config = dict(
    num_attention_heads=6,
    hidden_act='swiglu',
    norm='rmsnorm',
    positions='rope',
    rope_fraction=1.0,
    parallel_block=False,
    init='normal',
    init_std_qkv=0.0451,
    learning_rate=0.00285,
    lr_mult_qkv=0.7,
    lr_head=0.0128,
    decay_shape='linear',
    dataset='wikipedia_en',
)
Each number is 500 + 40 x the weight over its row's rms, rounded and kept within 0 to 999. Layers, rows and columns count from 0. Numbers have three digits each. The size before them is the row's rms in percent of the matrix's.

# q: layer 5 attention query, 384x256, rms 0.0886, rows 31-44,95-107, columns 192-255
# k: layer 5 attention key, 192x256, rms 0.0849, rows 31-43, columns 192-255
q31 095:459496524491487485477507515531491456488469510558405493511464483486498475517549482480489535490455545452522440528519466457455498549516487533431558494552567498491527428522472472504513559469473508
q95 094:498499502469503454521469476523504445472431509521496544483497518567576553577502441493601545548499516474584476501431511519490456506559472456471506546559512534591523521491427599483585482520418518
k31 172:500513492521449475465560543506447446496474520517483526498467500532547552502604420488492497447483494544526503448491554479474488493578489505478509452499464493521531534425438527505464514513524540
q32 097:576509468457458488480482438459475457538497484467557503549441478467511545453499449512491490513476498483493525407506487546618512512485510529521598529510414477505464540451452547505497481503487496
q96 105:505524485498458465519547518581410507501501525468544518466495549504453542491537474527545531494518556463502457448546554494534598482525544508443575497485495480569461506449457483567486509515521542
k32 092:431503524521485423515466429517466469488528533523521516491528461521551457542492501491482527525527497509450547463480438520464442499492550470569512485494569530463555535469527495506550523520453446
q33 096:466492496487505417423490471487520520509471503531516462486541487487536489505573501443494563514485535457458569554571404499462540454538494474458490439499509478508510482480530476605493487462454453
q97 104:501514509410513496560494514531499494538526499486533489506483462514530504508521508488451496475476402444527426444480482551482505538536609489548542528528510472467446440524543461485529515525495546
k33 091:537512456546500466535508497452528525443466438487479447505482479520455502420463457495535525505473454467450509516557472489542489515508432479510521460510541529540505477578517555432474533535497458
q34 111:539526479491480521451557485524460497503440476514475486570479591507455534493466510505523429488432581535485520524576551431515537445556532469495539502464485521448495569521505489480489444419562479
q98 101:501485440517533541508515507531488474517466505501562495478526460555548501548441536460527458449555525526444456457560440430538500523481520538553455466494488479526516560505506493472489495554472549
k34 091:437490478496534587523477479568503488491485530436529515530487507520521481539520510494492544512563515521462601511502514523509547506479490519560437512554475580465488541416455505582518524519428438
q35 107:556510502500443558514484516500530500470427455439488513489482418457472492561496532549463481527472471454461458505496469514484509481482522440473537517540553539448456552507529548461482480553498399
q99 100:504554451570475470582542522431567505498518555525470447516531486424572507540452570431504528526502511479484560463458511507531436547550519390547468476432500463437499405446536529523470497473535445
k35 088:455534519449504418538458552521542562447471505520530544547492489458573476437499533428536551480558451541522399526522556540470557483528505505393490463455543555487568517527488508511465534430490532
q36 111:505460530542537522553508571433458432503406534541462471484535531500462465493488459512453456554475502499549541567459434594522514502490513508490500448557539525583513457488493455512452533471466519
q100 097:484514491529563501467452525506566506486474508476533482491467433589493477493459549480507510513481441547479480507502540518552593516429481493452457550475520470534528580529589469503507461460465489
k36 101:560504562502420435465500464520550486539565510486485547520492519483494571525457496471467539468483496438560446489536465517482444392446476427545515446509477497546462476493437499573513478527477548
q37 109:483522491491448479461481528511519604449418527539530525505488462508498449388553463457490547498495524542521511508502536451480584438471482489486505554499481467446576530521494477478455563537469451
q101 097:471454483483486524568480503498494500563431497415534538493502531528447560473503514530514512482517482578505560548511500491606484483506446489536555479515507591496487503563508476488592533475506405
k37 089:514547496536490487546507436511389462457523502451576484445517466503523531519529523609449487463516534494501456510553483397484529501503493513488546545506618462571472480460521439591481584538534517
q38 103:545478552495519525563462455516496501489561543483499559475502534524558499484473488445513496487491448509503506401515503484433480548475555559517550503537519450524493472540507511491463482462490547
q102 106:484470521499514502434603528551467513493495477450506541486416545486526491483519511502486532528463567436539556456534513494475443448573512547470584530460450453438483483504443490433493428521480493
k38 099:511480486515418485463503479494465537498495492520426515469505524544462522520514485436466592496484536567477501467472566536514439450511520511431499513486500552517603542474497573533505487555466569
q39 098:498457543515486448465568567490503460485508515509482508564476476537512477523532434508478473497555529561625520483515449494568510452555487517552597458495506512447448506482497527532550485518475522
q103 101:502540524477516450535492494481493474496483493450476522549445500541506536547477523512461477511485471509587540569500531614510564497477477453574493490477511526501486549485506505528476603526429471
k39 092:530485480530488450545492578481534573551486543526476463430552450506503510479474568555523423461462511397410429485520544479463501558479459519516518571541503549545505486512447450469532527511441550
q40 136:553499412430501535585507519468546517544500535378555497471523556535482472486516555487487554522589429544578549507443502519504471454478497469452458415429555517460521506433498501531503495480514438
q104 127:507534547518511536516549497577499514496581541443436527449516458407480535488517530436507468566554512474532533410442602497509485534525497533535537454506522506463505497472495522472458488518528536
k40 101:533481564468530467508534493562518534448504437496558481571493452519555426494462482510507423478452509429500486530535483446474458554512492496497476439491563437494473466539482517448482561431450517
q41 096:500522519529522464497511418528573521516538516531614491465498545490536490442477539492480479526482499509561430494451531549430472496536500598468526471477516567486537457560522440489480515533509438
q105 094:502525544516533441464484467459521527487492541550423499517477485526525475517509544543524605461487517472523508468458607502499489503452469537472427484497456458449499488508515504542488479538508560
k41 092:519506565471438547475485501482495537474541458479428557465573519483507455498438537409569516538481455473449538548476467483543538458476528480470483569506519490510505477488473534509514462467521507
q42 109:490498442480465453522601488533458485573493492531501527517525524511537543537534459487493582476496566486473521442438526510460501484535520485533571561484434485451480560464491520490563540569477471
q106 112:427474499498456498501508498503541507501543588485562545519471496434491507454494455479489487494496417532508474456489556519474495488504461471501514506519486566543495543497525497450530466596462548
k42 088:394512551501524496546494579510560540467519573463528518520443509572452483506475493532492541487490437502436464453504472446560556485494490569483504431556572499471535564482544471531416484457500453
q43 103:516483455461476436495486435540515416530432577477451533483461464409583532439536569486454529509590515489477470478453549517533481615475577577464487557454492512518505544520539484584532515543529496
q107 106:517527517478493478530493514537463519482515500409509572469471536515479472417501544477473406430531431552488536444537523590523488490453475501609502559474482557559540549487476503535523446433509528
k43 093:501475486524510596532531541526522529495503359459506472507532484421497479544503539520518490525504531468481495566481507509492548484437515539415507437519517464488516498505536503440493498530486428
q44 106:534473584471474537516556570592540494467542519491534483542491463486482483420480543517529482516596483464544491480496529499521556500464488514444444546446500518559553488589473566476454500536510491